Part of a small language model's weights.
Size: 13 layers, MLP 768 SwiGLU, vocabulary 14130.
Architecture: rotary positions, no biases in attention or MLP.
Training: a variant of Muon for these matrices, 3467 steps.
Each number is 128 + 32 x the weight over its row's rms, rounded and kept within 0 to 255. Layers, rows and columns count from 0. The size above them is the row's rms in percent of the matrix's.

# layer 4 MLP gate, 768x384, rms 0.0945, rows 602-706, columns 192-255
size [102 101  94 113  98 107 100  99 105 109 100  96  99  96  95  97  97 101 102  99 102 109 100 100  98  94 101 100 102 103  98 104  96  93 107 103  98 109 106  99  93 103  97  94 111  98 105 108 111 101 104 110 103 100 102 101  98 103 100 105  88  98 102 101  99  95 100 107 105 101 107 106  97  99 102  99  98  94 104  98  91  96  96  97 102  96  99 101 102  99 103 106  99 103  95  98  94  89  99  98  98  94 102  97 103]
[[ 79  77 148 131 137  48 115 138 100 141 140 166  76  86 163 108  67 120 103 110 180 109 117 137 113  70  72 150 123 136  98 120 121 122 156 179 138  78 137 147  99 157 118  82 182 146  77 116 105 127 142 185 136 162  81 102 171  82 112 148 134 208 124 161]
 [110 107 121  90 172  99 180  87 168 122 116 148 140 119 128 119  63 166 112 168 120 162 149 139 177 135 181 157  96  48 116 116 112 161 147  95 169 152 167 112 200 143  82  77 107 123 126  97 109 127 154 147 108 125 116 156 171  95 214  82 152 123 184 135]
 [166 126 123 150 139 132 177 100 109 177 130 144 120 134 104  87 135 141 120 132 155 103 147 161  90 103 123 136 115 136 128  95 184 160  74 119 122  82  89 134 109  95 120 166 105 146  42 205 181 130  59 154  94 130 111  89 110 177  83 130 138 185  96  89]
 [137  96  98 129 111 155 128 126 160 110 116 117 104 134  92 172 149 117 126  92  90 146 108 123 131 116 111 115 117  98  90 121 154 123  97 130 137  92  46 132 139 108 111 151 133 103 150  79 150  69 162 186 129 161  99 128 102  87 172 136  70 118 111 107]
 [158 168 128 191 146 117  93 160 157 142 123 152 126 147 151  84  45 148 132 170 155  65 117 127  67  81 126 119  74  69 153 120 114 165 154 137 114  94 130 186  97 141 119 158 136  50  95 109 103 152 120 123 121 117 149  87 162 100 145 117  56 153 143 163]
 [114 139 181 147 162 132 128  96 156 133 113 135 151 106 170 146 112 136  77  98 169 111 112  73  53 102 149 177 116 105 171 102 157  91 123  94 142 125 197  71  97 211 114 155 104 108 129 135 152 154 138 159  92 188 115 112 197 100 114 149 173 125  99 134]
 [104 128 133 122 118  87 127 137 162 172  76  68 168 157 142 210 171 125 124 100 128 140 164  86 130 139 117 134 147 133  87 155 139 111 128 158 160 130 128 110 160 120  82 113 121 139  68 168  99 174 129 139 173 139 110 168 133 233 132 160  78 140 217 120]
 [111 131 106 118 117 151 104 233  78 128 134 142 132  95 133 145  91 135 144 120 107 191 101  81 107  95 121  53 143 150 141  63 121 125  98 118  60 101 191 131 100 125  90 133 127  96 103 103 127  79 150  84 104 176  92  62 117 157 134 199 125 146 104 167]
 [ 93 143 129  99 151 160 108 139 131 142 165 179 127 146 112 126 185 108 177 160 159 101 147 109 121 147 168 135 141 123  84 111 175 145 109 122 121 184 194 138  85 173 144  94 118 160 105 119 101  96 140 167  81 103  88  92 174 123  91 187 104 186 148 103]
 [ 87 166 105 153 178 102  81  80 101 141 123 176 175 115 138 116 130  67 102 161 131  81  79 124 146 107 103  82 197  89 102 150  94 103 152  78 154 116 160  85 170  91 147 146 144 167 155 102 146 176 118  95 156  65  99 117 121 133 176 121 178 170 114 135]
 [100 133 125 111  53  95 111 120 104 126 100 134 115 156 142 180 165  91  91 164 219 139 102 165 137  91 127  45 176 110 142 154 155 152 116 106 126 168  67 127 141  70 127 165 113 143 122  82 120 151 114 127 174 127 167 115 174 167 181 194 144 124 117 144]
 [111 102 135 173 157 130 104 168 147 152 116 131 124 149  95 111 122  92 142 120 150 130 176 135  91 109 131  99  72 126 121 112 115 108 134 179 110 164 132 148  88 153 145 190 168  78 179 164 164 125  84 124 102  92  62 127 146 159 148  97 124  90 124 116]
 [154 143 165 151 131 134 127 133 133 121 104 143 143 144 164 131 141 103 105 129  68 134 127 147 159  97 120 138 138 127 174 138 135 167  87 127 102 105  80  95 117 112 111 129 134  97 214 103 119 121 157 134 165 165 142 171 140 165 167 124 111  79 121 134]
 [ 86 121 100  95  60 127 101 128 107 146 171 151 104 129 167  68 131 182 167  52 117 130 141 146  98  98 144 121 178  92  87 159 129 112 189 173 124 128 125 126  59 138  85 124 156 132 104 110 159 104 180 129  91 121 107  90 181  97 102  89 150 134 161 164]
 [131 112 125 102 104 162 105 104 116 179 123 128 138  85  87 124 122 101 152  62  97 109 169 165 102 140 100 175 103 136 126 135 158 169 189 135 125  81 137  96 137 213  92 110 124 112 138 126 143 115 160  91  61  91 145 137  86  90 103  92 181 109 152 133]
 [153 109 138  61 107  90 174 163 113  84  86 144 144 133 104  94 127 157 149 163 142 230 120  58 147  98 115 117  94 142 126 118 113  94 133  48 124 107 159 122  60 129  94 122 144 128 128 152 232 181  81 147 105 153 214 108 116 101  98 141 108 169 138 105]
 [121 141 102 143 157  51  73 105 148 162 163 100 164 109  76  78 128 180 121 116  92 136  92  94 139 117 121 183 141 111 113 137  92 168 134  59 162  90 193 125 146 146 125 104  83 157 117 124 147 150 120 105 102 113 132  80 149 143 123 162  65 131 142  89]
 [156 147 123  66 117 102 103 123 106 131 143  87  98 137 104 189  71 141 195 144  83 106 160 177 103 125 121 156 164 139 119 123 143 111 125 124 158 156 160 115 143 146 171 117 134 107 117 173 125 122 174 150 117 167  91 138 119 164 116 130 150 113  67 155]
 [114 127 167 188 146 155 109  60 158  80 167 128 148 146 138 160 140 105 206 171 133 172 183 140 150 110 112 170 131 160 160 160 161 155 149 143 125 132 119 114  79  68 124  92 143  83 101  64  95 108 114 106 126 129 105 141 106 115  58  84  76 103 116 148]
 [ 64 147  74  92 131 104 111 166 119 174 121 140 109 158 103 169 128 155  80 172 143 112 175 174 157 118 151 125 122  93  82 124 138 151  92 174 191 139 158 121 153 135 147 129  87 100 102 117 174 154 153 124 108 145 109 100 105 120 101 171 126 156 168  88]
 [147 140 173  87 125 129 159  91 132 161 119 123 104 154 135  81 142  95 117 173 149 135  92 127 177  80  69 110 127 169 108 144 135 151 143 180 113 106 118 176 116  87 147 204  99 141  81 173 162 135  88 108  81 143 127 124 156  91  75 161 135  74 172 186]
 [ 48 107 141 184 145 162 155 123 141 138  75 101 127 151  92 107  98 126 167 114 113  92 168 112 172 212 133 147 184 128 130 125 133 106 144 169 150  75  58 117 168 142 140 163 121 108 115 187 103 166 165 132 130 203 144 121  56 163  91 112  43 154 132 158]
 [129 164 121 176 148 128 153  99 154 148  97 135 126 140 123 109 105 168 148 123 100 131 161 111  90  86 161  86  82  94 156  81  96 136 107  92 148 164  96  96 101  91 103 160  63 111 102 121  77 147  96 165 114 158 146 144 119 157 134  71 123 160 113 105]
 [123  88 115 181  96 163 121  53 122  61 152 144 124 100 130 171 146 123 180 169  67 105  95 137 158  90 139 127 138 174 143 123 129 203 164 169 110 134 183  90 144 118 133 140 140 145 182 148  82 134  82 192  81 160 169 202 177 101  15  70 119 126 112 119]
 [147  88 171  69 100 137 167 108 168 134 109 113 133 100 133 153  68 100 195 164 103 140 175  52 160 119 156 146 151 105  59 159 136  89 160 110 122 129 110 132  94 156 101 144 159 118 152 125  97 207 117 116 113 164  88 113 147 136 149 122  74 139  72 100]
 [ 51 120 115 129 143 113  99 171 160 133 166 117 182 118 110 138 181  75 131 181 156 132 129 106 129 143 168 132 155 140 136 137 120 120 139  71 171 122  82 146 132 160 196 172 144 194 101 145 122 108  73 147 131 182  85 116 111 197 132 133 103 139 159 111]
 [117 191  87 153 174 141 127 120 172 145  94 113 118 125 145 128 123 115 150 112 132 103 207 189 134 127 128  77  80  98 183 140 143  65  87  90 111 104 157 141 149 172  96 124 135 143 133 158 134  47 183 141 134 137  93 128 164 126 118 174 116 130 119 100]
 [115 101 110 145 156 108 140  55 178  97 132 132 110 135 121 103 110 176 100 131 103 107 102 111 144 137  98 146 133  90 130 131 168  87 202 125 125 139 117  74 146 164  64  89  87 174 109 146 186 110 105 158 155  82 114 136 177 139 132 150 116 136 166  95]
 [159 110 172  93 122 135 141 202 134  98 171 148 113 106 160  80 104 134 110 166 100 137 157 139 180  98 105 119 179 139 164 150 121 134 169 130 154 121 106 139 122 101 186 142 122 123 126 121 112 170 177 134 153 158 148 116 177 163 123 104 120  90 147 157]
 [122 125 154 125 153  90 152 130 135  96 187 152 189 104 150 137 107 149 188 121  63  81 118 157 122 171 155 102 200 143  88 167 151 133  72 166 121 165 163 170 120 140 199 137 151 141 135 121 118 135  68  60 156 131 144 140 203 151 144  71  94 133 138 119]
 [170 121 102 169 171 126 114  85  96  93 131 170 144 171  64 166 155 152 110 147 122  70 154 136 109 106 120 136 109  67 134 137 113 131 173  70 126 123 144  98 132 183 130 131 117 124 106 115 215 151 167 127 122  89 114 138 152 160 104 152 134 154 144  88]
 [134 161 163 120  75 132 142 177 116 158 162 118 177 154  48 124 141 113 125 113 129  82 153 107 108 107 139 198 122 139 155 153 185 190 144 154 123 160 186  95 159 111 143  91 141 168  56 103 159 119 172 143 113 144  70 105  77 186 129 180 121 116 176  62]
 [ 93 135 130 100 115 129 135 151 123 129 103 202 150 150 163 121  71 147  87 140 134 161 161  90 147 110 144  96 107  95 130 177  84 113 128 144 140 173 122 144 124 106 145 115 157 190 159 151  99 127 155  88 163 104 106 145 148 175 190 155 136 118 131 156]
 [128 133  82 180 128  93 165  51 164 156  69 111 104 157 168 100 108  74 137 137 145 122 138 174 136 151 105 150  84 207 121 142  87 112 138 133 132 133 120 137 121  56 106 158 117 167 101  82 180 133 100 170 139 128 148  70  70 121 106 142 128 136 144 152]
 [149 136  93 104 157 121 190 115 128 141 122  79 117 110  97 124 112 110  97 113 169  69 136 163  88 125 103 165  97 135 101 116  71 150 115 131 101 134 178 144 135 157 161 130 137 136 126 140 149  76 163  79 107 137 160 201 169 136 115 116 144 120 128 146]
 [153 118  93 170 137 151 106 176 126 148 118 112 154  97  79 134 143 119 131 111 119 124 112 178 152 163 138 115 116  80 141 150  67  62 144 142 117 139 114 139 137 177  97  84 124 170 105 110 163 108 183  57  99 137 193 147 133 109  98  76 118 154 125 125]
 [205 152 124 167  66 127  79  56 102 130 122  81 129 113  68 151 118 142 172 116 131 112 119 141 109 113 159 114 154 164 131  54 117  99 160 145  58 114 117 121  82 124 137 147 161 135  90 177 163 171 150 132  64 105 108 103 130 135 105 150 175 140 138 171]
 [ 76 160 174 140 122  91 151 110  74 145 144  81 107 199 103 123 144 187 103  83 151 146 137  76 157  86 151 133 103 152 153 129 132 104 148  93 159 133 151 128 153 128 125 118 184 126 164  95 156 161 180 109 124 182  97  79 100 161  97  83  95 113 108 124]
 [113 141 100 139  87 132  72 139 125 114 108 151 152 124  87 140 132 105 201 157 147 121  77  77 129 114 114  80 133  99  99 138  86 103 178 164 146 204 123 163 125 138 201  85 168  94 169 120  78 128 136 158 116  81 120 164  81 114 153 116 186 140 133 143]
 [112 167  76 151  42  95 107  97 101 135 129 188  89  78  76 140 175 124 145 101 154  93 125 125 158 113  94  98  69 169 114 155 167  93 202 133 154 108 113 148 111  97  92 117 123 137 132 118 104 130 129 103 146 117 156 164 178 144 136 122 100 158 133 186]
 [159 122 148 133 115 111  76 117  80  80 158 187 154  90  75 112 162 103 101 119 110 116 125 119 127 136 105 140 119 134 131 141 124 123 122 158 153 143 151 106 103  99  93 136 118 115 151 121 141 120 127 106 132 128 133  75  82 130 156 114 126 122 132 177]
 [194  98 130 115  91 149 137  61 161  94 116 148 125 123 114 163 146 130 155 127 140 112 152 131  94 159 125 194  99 172 106  99 102 139 110 144 168 133 177 131  92 121 148  93 168 108 137 118 147 159 154  94 138 141 129 110 151 106 157 132 209 179 128 161]
 [131 116 117 158  84 110 106 119 139 165 153  89 109 134 136  82 141 110 122 108 158  85 146 151 113 156 102 140 146 217 105 128 193 115 125 192 158 138 124 123 145 105  16  93 128  94 149  97 150 136 131 121 127 224 101  77  80 103 111 109  98 133 151 106]
 [112 162  78 161 145 122 164 110 109 115 135 147 190 131 106 140 124 178 125  83 134 141  96 114 127 127 109 159 149 138 112 128 122 152 148 155 106 132 103  30 113 108 121  91 137 185  76 122  79 117 169 158 123  44 146 116 134 127 117  98 148 135 154 114]
 [146 120 109 154 188 132 108  80 129 101  92 105  85 189 149 132 100 121  82  95 148 149  86 171  99 121 133 101 160 134 151 126 217 159 194  85  91 100 125 105 110  88 180  61 141  72 148 137  80 128 156 152  98 168 113 111 130 111  95 149  84 145 108 149]
 [ 65 111 116 135 235 110 135 145 111  74 110  99 148 131 131 112  85  93  65  92 129 147 168  92 104 139 110 146 101 111 149 112 175 139 168  82 143 101 100 164 207  90 141 132 134 142 165 134 111 174 137 142 157  92 157 151 118 108  98  77 111 142 232 136]
 [114  88 101 139  92  41 101 128 210  71  99 158 175 170  82 134 138 127 101 133 181 152 120 121  97 130 105  55 125 102 132  73 138 120  76  79 121 157 110 120  89 168 177  97 123  79 175 137  71 172 105 111 152 127 162 173 157 155 118 133  65 156 129 111]
 [127 161 137 115 105  63 116 126 212 132 149 140 151 114  60 106  35 144 228  97 169  97 146 145 123 116 149 156 121  44 134 157 134 118 157 148 129  97 124 101  96 113  97 198 159 140 146 125 193 144 125 112 109 104 162 133  61 122 115  65 125 182 129 149]
 [167 131 118 104 141 102 133 128 154 157  76 103 158 137 165 139 166 190 125 118 109  66 154 131 135  91 148 101 119 159 121 110 167 134 116 145 161 139 146 128 117 126 159 179 125  97 131 120  81 116 185 110 188 109 131 103 150 167 171 114  88 148  75 128]
 [122 116 120 166  43 126 169 144  83  88 113 155 172  62 147 124 122 165 137  95  94  69 137 114 116 132 134 113 162 104 124 183  72  92  84 124 106 179 101 144 148 146  92 170  95 148 120 143 121 160 113  94 142 124  67 157 136 160 168 173  91 124 121 141]
 [ 91 198 128  90 169 158 117 143 189 126 130 151 153 131  78  83 164 113  92 103 135 112 158 124 159 134 105 143  86 118 182 139 112 130 197 146 173 119 118 128 135 115 131 100  55 105 100 141 163 123 147 105 118 120 184  97 180 127 150 152 168 158 128 118]
 [145 169 107 122 121  32  99 122 136 152 104 145 142 178 197 144  87 174 169 162 204 102 210 120 109 109 126  81 105 118 151 139 193 144 113 124 134 173 112 130 156 138 206 155 142 127 182 150 133 109  54 115 148  99 214 126 153 135 137 158  61 121 155  89]
 [132 149 134 130  79  89 126 164 105 114 129 120 126 143  97  57 136 140 153  99 143 112 105 139 117 184 164 165 150 150 151 108  85 171 120 128 132 150 100 132 149 108 165 159 126 147 145  98 174 142  70 130 162 140 154 115  87 146 122 122  78 104 154 121]
 [114 124 156 147 109 145 145 186 150  74 136 112 140 181 154  74 187 178 151 153 131 144 132 156  86 163 111 104 121 188 147 109  96 148 118 154 195  89  94 164  84 141 148  83 126 163 148 178 153  98 122 101 135 115  63 142 196 138  88 163  86 134 143 134]
 [ 87 113 120 116 118  82  58  82 118 104 170 100 195  71 130 129  99 107  84 146 100 138 154 135  76 186 114 110  96 142 163 120 119 103 143 114 139  97 129 128 143 119 161 126 101  80  94 150 141  62 156 113 142 155 116 110 110 121 116 101 155 128 135 110]
 [103  98 140 116 112  92 175 160 137 133 134 136  80 104 190 128  88 115  91 163 119  28 126 102 115  34 124 109 114 148 117 156 101  84 133  99 124 118 109 135 237 196 160 169 151 178 119 160 125 121 122 106 156 161  89 154 137 146 113 198 140 157 146  92]
 [106 103 133 120 114 162  99 186 146 133 126  97 165  99 135 153 109 127 155 150 117 106 134 119 133 130 130 153 170 104 109 197 143 127 201 167 124 144 141  88  45 101 135  94  72  58 120 107 102 124  82 202 160 127 116  57 125 133 177 120 130 169  85  67]
 [142 121  85  58 142 111  72  86  90 118 131 127  75 106 153 188 133 118  73  83 159  98 220 111  83 139  61  27 157 151 173 130 138 119 126 123 165 116  83 164 121 138 173 130 125 138 113 141 164 112 145 139 103 184 101  78 142 130  99 120 196 137 162 167]
 [173 112 103  84 144 141 151  77  74 101 113 115  60 148  98 122 108  89 173 117 139 175 156 121 114 103 128 153 176 107 141  85 186 123 116 144 165 167  87 162 191 128 116 126 145 131  86 123 142  59 167 179 140 167 138 137 143 166 151 171  99 177 161 148]
 [128 123 168  99 162 126 145 175 140 151 176 145 144 188 179 150  79 155 119 124  42 149 159 131 148 156 122  89 202 145 132 171 105 107 135 149 110 135 161  97 124 130 107 113 104 107 121 150  63 102 163  90 162 186 117 124  98 102 122 120  75 126 138 121]
 [152  91 120  77 111 127 142  91 147  77 124  98 145  45 119 144 115 122 169 129 106 105 167 108  89 159 176  95 169 136  94 138 192 118 130 144 163 138 164  93 137  92 178 150  38 116 128  79 158 130 162 159 103 154 192 191 130  83 118 116 119 112 114  93]
 [126 152  86 115 111 140  78 144 113  86 155 176 162 135 177 135 160 148 109 102 129  91  93  46 150 136 130 125 153  88 162  93 136 113 166 123 145  86 161  73  82 128 140 115 108 133  86 118 135 121 121  97  89 120 118  95 113 112 131 114 153  97 192 152]
 [130 123 109 129 124 156 136  75  73 154 132 156 167  72  87 140 132 122  98 161 152 130 143 191 148 116 129 107 142  27 117 157 115 128 144 109 175 137 130 219  97 126 169  88 138 122  80 145 119 124 132 128 167 129 131 121 174 131 111 171  94 167 128 111]
 [112 149 196 156 173 162 164  94 136 131 185 156  87 166 139 139 109 124 135 111 156 118 117  58 153 160 170 116  84 170  62 104 132  78  84 123 146  72  80  99 165 110 152 135 104 147 108 108  96 107 144 107 129 119 120 155 102 125 119  88 118 141 105 111]
 [ 70 176 130 115  99 175 119 124 103  96 105  97 167  98  91 131 130  98 172 129 105 115 103 136 153 143 144 144  81  95  62 112 143 121 167  91  96 119 142 117 122 115 110 166 123 171 117 144 156 142 155 155 121 124 138 117 167 172 182 132 186  92 100 108]
 [101 135  91 125 144 147 204 138  90  81 153 113 198 118 124 121 147  65 152 140 143 103 103 124 142 131  76 166 101 156 166  71 130 110 139  67 177  94  99  74  97 178 115 150 121 127 152  84 156 114 117 153  69  95  70  95 109 122 131 141 165 155 112 156]
 [100 120 135  78 153 128 126 115 134 117  63 161 169 179 142  43 190 102 168  71  71 122 118 118 132  98  86 124 107 132 131 116 158 206 110 119 155 184  95 120 109 131  84 119 153 154 106 152 105 113 110 147 112 112 177  84 154 144 115  92 139 123 178 153]
 [167 151  80  86 146 145 137  92 100 108 129 127  58  89  82 129 123 137 147  87 137  92  88 129 120 114 131  77 112 143  93 123 156 136 128 138 120 131 157 143 192 122  96 173  52 135 143 141 158 131 170 115 120 140 160 128 116  95 134 162  96 155 118  92]
 [ 89 132 183 150 131  83 102 151 100 131 123 124 175 134  85 131 133 157 109 160 111 148  60 122 150 144 162 144 145 173 130 125  88 108 125 120 173 107 114 129 111 176 100 137 122 152 144 152 121 159  96 113 150  88 120  53  97 109 117  79 151 184  84 124]
 [ 88 167 167 165 173 157 179  82 139 106 161 139 165 150 110 135 151 181 116 134  98 145  97 129 101 167  79 191 134 204 152 152  95 139 124 132 172 125 115 139 122 114  94 138  82 150 144 132 133 142 152  25 178  93  98 126 117 175  89 117 107 251  89 138]
 [115  74 143 163 154 132 167 101  93  53 136 132 112 120 136 134 153 120  88  64 110  97  93 115 150 178 134 157 119 138 156 120 146 110 171 130 121 104  92 150 141 147 117 148 123 136 123  67 114 126 113 164  98  63 122 148 114  56 139  98 187 105 108 134]
 [111 179 140  54 151 157 121 107 142 130  64 137 149 160 134 138 171 120 135 139 119 110 109 149 157 118 126 177 190 145 120 147 107 117 135 122  34 152 138  70  43 151  96 142 142 135 165  92 110 170 177  46 129 154  89  93 132 207 150  97 114 200 172 128]
 [100 178 123 115  97 113 138 125 138 158 175 172 135 100  96 109 110 111 123 100  90 159 135 157 122 176 133 147 121 112 120  97 125 124 127 149 156 120 188 114  92 168 108  80 108 113  64 122 123  75 166 109  74 164 143 126 153 130 175 115 139 159 167 169]
 [133  99 129 166 138 166 147 101 136  67 147  96 148 208  59  72 122 132 137 147 140 154 159 192  67 128 159  87 138 136  89 177  61  80 136 121 209  99  62 162 129 127 131 166 150 106  76  58 117 127 143 151 156 117 185 124 113 185 134 115 166 176  97  76]
 [136 110 124  96  83 124 103  54  96 133 175 125 114 106 129 124 131 112  95  67 128  74 111 125 161  92 134  83 170 126 152 171 143 153 107 152 128 164 118 100 158 183 134 136 136 143 190 152 106  90 157 120 202 195 165 147 116  97 176 131 114 149 113 166]
 [168 186 108 178 102 133 113 122  89  98  71 165 150  94  27 107 164 129 139 178 159 103 147 142 145 100 195  90 173  94 128  82 119  81 154 104 156 103 168 131 127 122 126 130 116 168  54 166 160 157 110 161 142 102  44 168 145 131 132 144 159 195 157  72]
 [112  68 111 155 164  45 138 170 105 113 172 170 143 104 108 146 133 143 142  74 159  92 122 127  71 176 106  88 147 140 149 136 143 135 139 124 140 170 154 167 103 129 126  40 178 187 118 105 133 161  98 153 105 151 153  78 113 123 144 135 165 145 181  89]
 [182 177  75 152 128 141 132 139 122  65 144 108 108 130 151 123 151 118 162 107 155 115 129 184 131 148 117 115  72  60  81 103 129 183 128 124  61  94 125 122 170 106 178 195 119 122 162 127 141  48 113 188 143  37 149 157 164 138 200 162 103  92  59 128]
 [108 103 164 121 133 172  71 121 167 141 149 140 107  90  89 167 105 147  94 146  38 167 108 183 137 188 160 150  81 122 140 104 116 112 148 191 148  99  83 143 148 128 100 155  94  76 135 146 139 124 133 119  69  99  76 127 149 143 146 148 139  80  91  91]
 [106  52 128 134  98 120 148  45 139 166 164 105 119 124 118 113 163 174  74 129 135 171 153 175  73 132 110 105 150 101 112 161 168 113  53 192 156 197 180  83 156 147 134 141  60 144 113 147 142  98 110 147 123 146 122 164 185 128 112  94  91 156 125  77]
 [156 113 171 119 100 107 141 114 150 151 137 135 133 176 124 121 116 107 144  90 106 171 118 133 137  82 149 175 130 176 128 136 125  83 159 110 121 153  97 147 178 141 115 121 193  60 135 108 127  99 161 103  76  96 142 164 138  91  92 102  89  63  97 167]
 [192  84  98 170 110  97 163 172 143 121 123 176 117 140 104 163  54 117 121 125  97 107 109 121 116  89  97 108  81  87  91 129 122 148  60 178 112 135 140 117 148  81 111 130 104 168 152 141 170 125 214 133 137 124 163 136 125 123 138 146 130  68  94 123]
 [137 166  78 114 140 171  88  79 151 114 155 109 140  97 130  63 144  88 170  81  46 102 115 127 112  66 109 147 145 140 132 122 133 164 109 197 156 170 128 142 172 130 119 111 190  74 169 136 112 141  93 161  85  87 104 122 134 134 139 105 203  98 185 166]
 [ 99 183 135 130 135 156 115 155 134 130 128 170 165 115 132 156 127  88 100  97 151  70 127 149 179  91 201 133 147 112 138 154 147  91  91 191 114  74 136 112 143  88 146 176  90 134 115 135  93 132 153 165 120 147  94  80 175  89 109 147 181 184 127 157]
 [133  87  70 108 148 146 101  80 137  94  87 122  71  93 152 115 133 103 148  37 104 116 121 147 113 122 134  87  95 101 113 112 132 114  93 155  72 133 123 183 108 126 140  70 158 136 109 120 176 107 134  70 111  63 152 109 144 112 115 168 149 136  99  95]
 [164 109 119 148 116 116 135  93  92 125 161 106 136  49  64 221  96 106  96 134 101  92 107 140 206  86 144 132  93 153 111  92 110 165 162 103 135 148 132 110 116 169 126 129 100 136  93  99 101  53  98 106 164 131 180 123  97 117  87 124 155  98 118 156]
 [ 99 120  94 104 138  73 104 107 110 104 147 121 163 130 121 106  95 123 161 102 190 164 210 155  74 153 142 104 182  73 121 160  94 160 115 110  83 175 115 175 105 112  63 153 109  96 104 151 132 129 114 170 150 115  92  51 127 215 144 117  37  78 110  80]
 [ 90 150 128  60 125 126 106 180 102 116 127 136 120 154 149 132  80 133 150 180 163  85 107  98 156  85 146  94 146 132  97 126 175  97 139 129 125 113 133 119 135 113 196 177 102 117 124 161 164 195  67 109 114 138 154  84 114 160 104 183 124 136 120  87]
 [120 111  88  95 110 122 127 166 164  85 146 171 169 148 133 144 166 148 153  71 143  98 137 123 120 117 122 139  59 186 161 166 116  83 100 124 163 147 131  78 163 175 172 112 173 158 137 141 136 154 155 106 172 124 149 151 131  99 146 100 140 127  87  90]
 [182 137 100  88 104 106 169 118 133  77 147 174 168 103  97 126 140 174 152 180 128 126 163  72 129 110 128  78 127 109  92 116 187  82  83  99 131  95  50 169 118 154  76 125 150 125  84 154 146  78  96 134 108 137 100 139 112 138 123 173 168 124  93 137]
 [ 69 185 123 120  66 134 154 113 127 123  99 108 147  89  74 150 176 125 128  90 135  82 104 146 159  98 133 139 152  92 103 124 154 145 106 129  91 160 130 194  75 161 137 140 128 151  83 140 176 162 133 135 160 141 129  92 130 114 109 153 139 120 112 148]
 [ 84 129 180 166 141 143 111 116 140 120  93 116 130 170 103 165  79 109 144 105 138 132 186 188 199 142 157 111 115 126 151 104 130 109 166 159 175  98 103  90 118 167 114 106  94 163 130  68 114 167 201  87 124 108 201 160 142 133 126 216 110 143 111 123]
 [136 163  94 130 145 158 141  56 133 169 128 147 186  97 123 140 154 140 168 134  78 140 121 152 146  91 146 109 123 115 149 117  72 143 138 100 126 143 134 155 139  98 138 151  98 141  96  90 117 156 157 123 123 117 129 108 138 135 155 168 142 114 168 182]
 [180  87 115 117 107  97 119 125 154 101 121 138 141 168 140  93 175 163  90 132 131 159 118 131 210 110 137 156 122 101 101 148 147 121 125 100 113 111 141  99 196 161 187 124 150 130 128 162  70  87 129 238 108 180 157  76 110 140 116  63 153 152 158 107]
 [144 143  59  58  57 100 137 145 102 147 120 124 119 156 142 128 101 171 137 162 117  87 153 138  71 112 155  70 130 110  75 157 146 187 102 124 127 158 148 101 119  97 153 160  84 106  64 133 119 167 105 135 174 128 166 172 140 112  93 213 103 121 112 115]
 [103 120 114  84 164 158 112 153 151 159  99 113 116 127 148 107 131  89  91 161 116 140 104  45 128  69  83  85 155 116 135 113 140  82 132 102 107 141 196 163 157 111 120 168 129 120 106 133 143 189 150 144 108 175 128 172 133 110  87 161 137 134 111 102]
 [113 166 110 131  79 164 127 130 117 109  37  87 155 106 116 108 131 107 127  75 168 113  71 160 111 106 128  79 124  90  95 155 142 135  77  82  97 135 142  99 201 167 113 114 100  68 120 128  64  52  91 128 194 191 173 127 210 192 144 144 129 123 114 150]
 [166 122  97 123 168 115 112 137 135 112 120 127 125 111 114 163 146  99 131  93 135 108 131 168 136 138 173 149 113 135 107  46 122 129 164 129 163 159 156 115 131 188 102 102 167 119 196 149 100 110 143 114 112 161 125 105 152  81 137 111 134 162 136 137]
 [113 129  96 116 184 152 147  81 145 136 181 109 149 151 143 175 130 153  99  79  80 125 155 171 171 122 158 105 118 141 115 145 116 124 137 137  77 126 173 140 122  94 149 111 119 150 160 159 144 124  93 129 143 165 154 108  62 127 117  69 147 105 141 176]
 [153 121 129 149 119  98 171 158 164 135 112 119 136 118 110 131  75 102 132  81 110 109 130 143 111 121 104 114  55 132 204  97 120 128 150  92 164  94  85 101 195 108 155 117 135 120  86 122 128  83 163  86 153 197 129 114 100 165  68 222 142 119 147 162]
 [133 114  79 155 140 105 112 116 114 173 100 140 139  78  56 110 187 115 108 152 139 129 104 102 174 167  75 147 105  59  95 143  76  90 137 132 115 109  88 138 110 104  92 127 157 115 137 122 177 103  81 111  96 109 155 168 109 101 115 183 116 192 139  97]
 [ 94 133 167 104  98 118 180 146  95 160 152 126 137 165 128 137  92 111 152 163 104 133 167 136 117 113 136  75 129  92 169  99 141 123 113 212 157 140 102 113 111  87  44 133 151 101  83 112 136 100 130  67 147 119 171 123 103 149 139 157 103  65 134 163]
 [106 125 152  90 141 143 154 131  57 186 119 132 173 116 129 102 158 144 132 107 156 166 124 173 139  79  53 118  39 134  54 147 182 182  72 192 151 117 108  94  76 155 100 123 178 127 144 156  83 106 159 104 149 127 134 154 149 138 112  92 104 123 139 119]
 [ 80 151 112 121  81 140 137 148 121  57 185 155 207 121  58  93 133 184 129  89 117 130 164 118 132 166 139 170 157 156 123 126 108  40 152 112 146 139 111  89 165 173 111 139 133 123 132 155 145 105 149 171 141 146 121 150 143 133 129 113 134 178 128  38]
 [108 154  83 120 108 163 103 138  98 142 126 145 132  79 117 154 119 184 150 104 133 102 126 136 107 115 144  71 132 111 162 143  77 133 101 123 166 173  50 195 176 160 146 173 160 103 182 152 142  48 122 133 131  86 106 150 134 120 164 134 121 141 165 121]]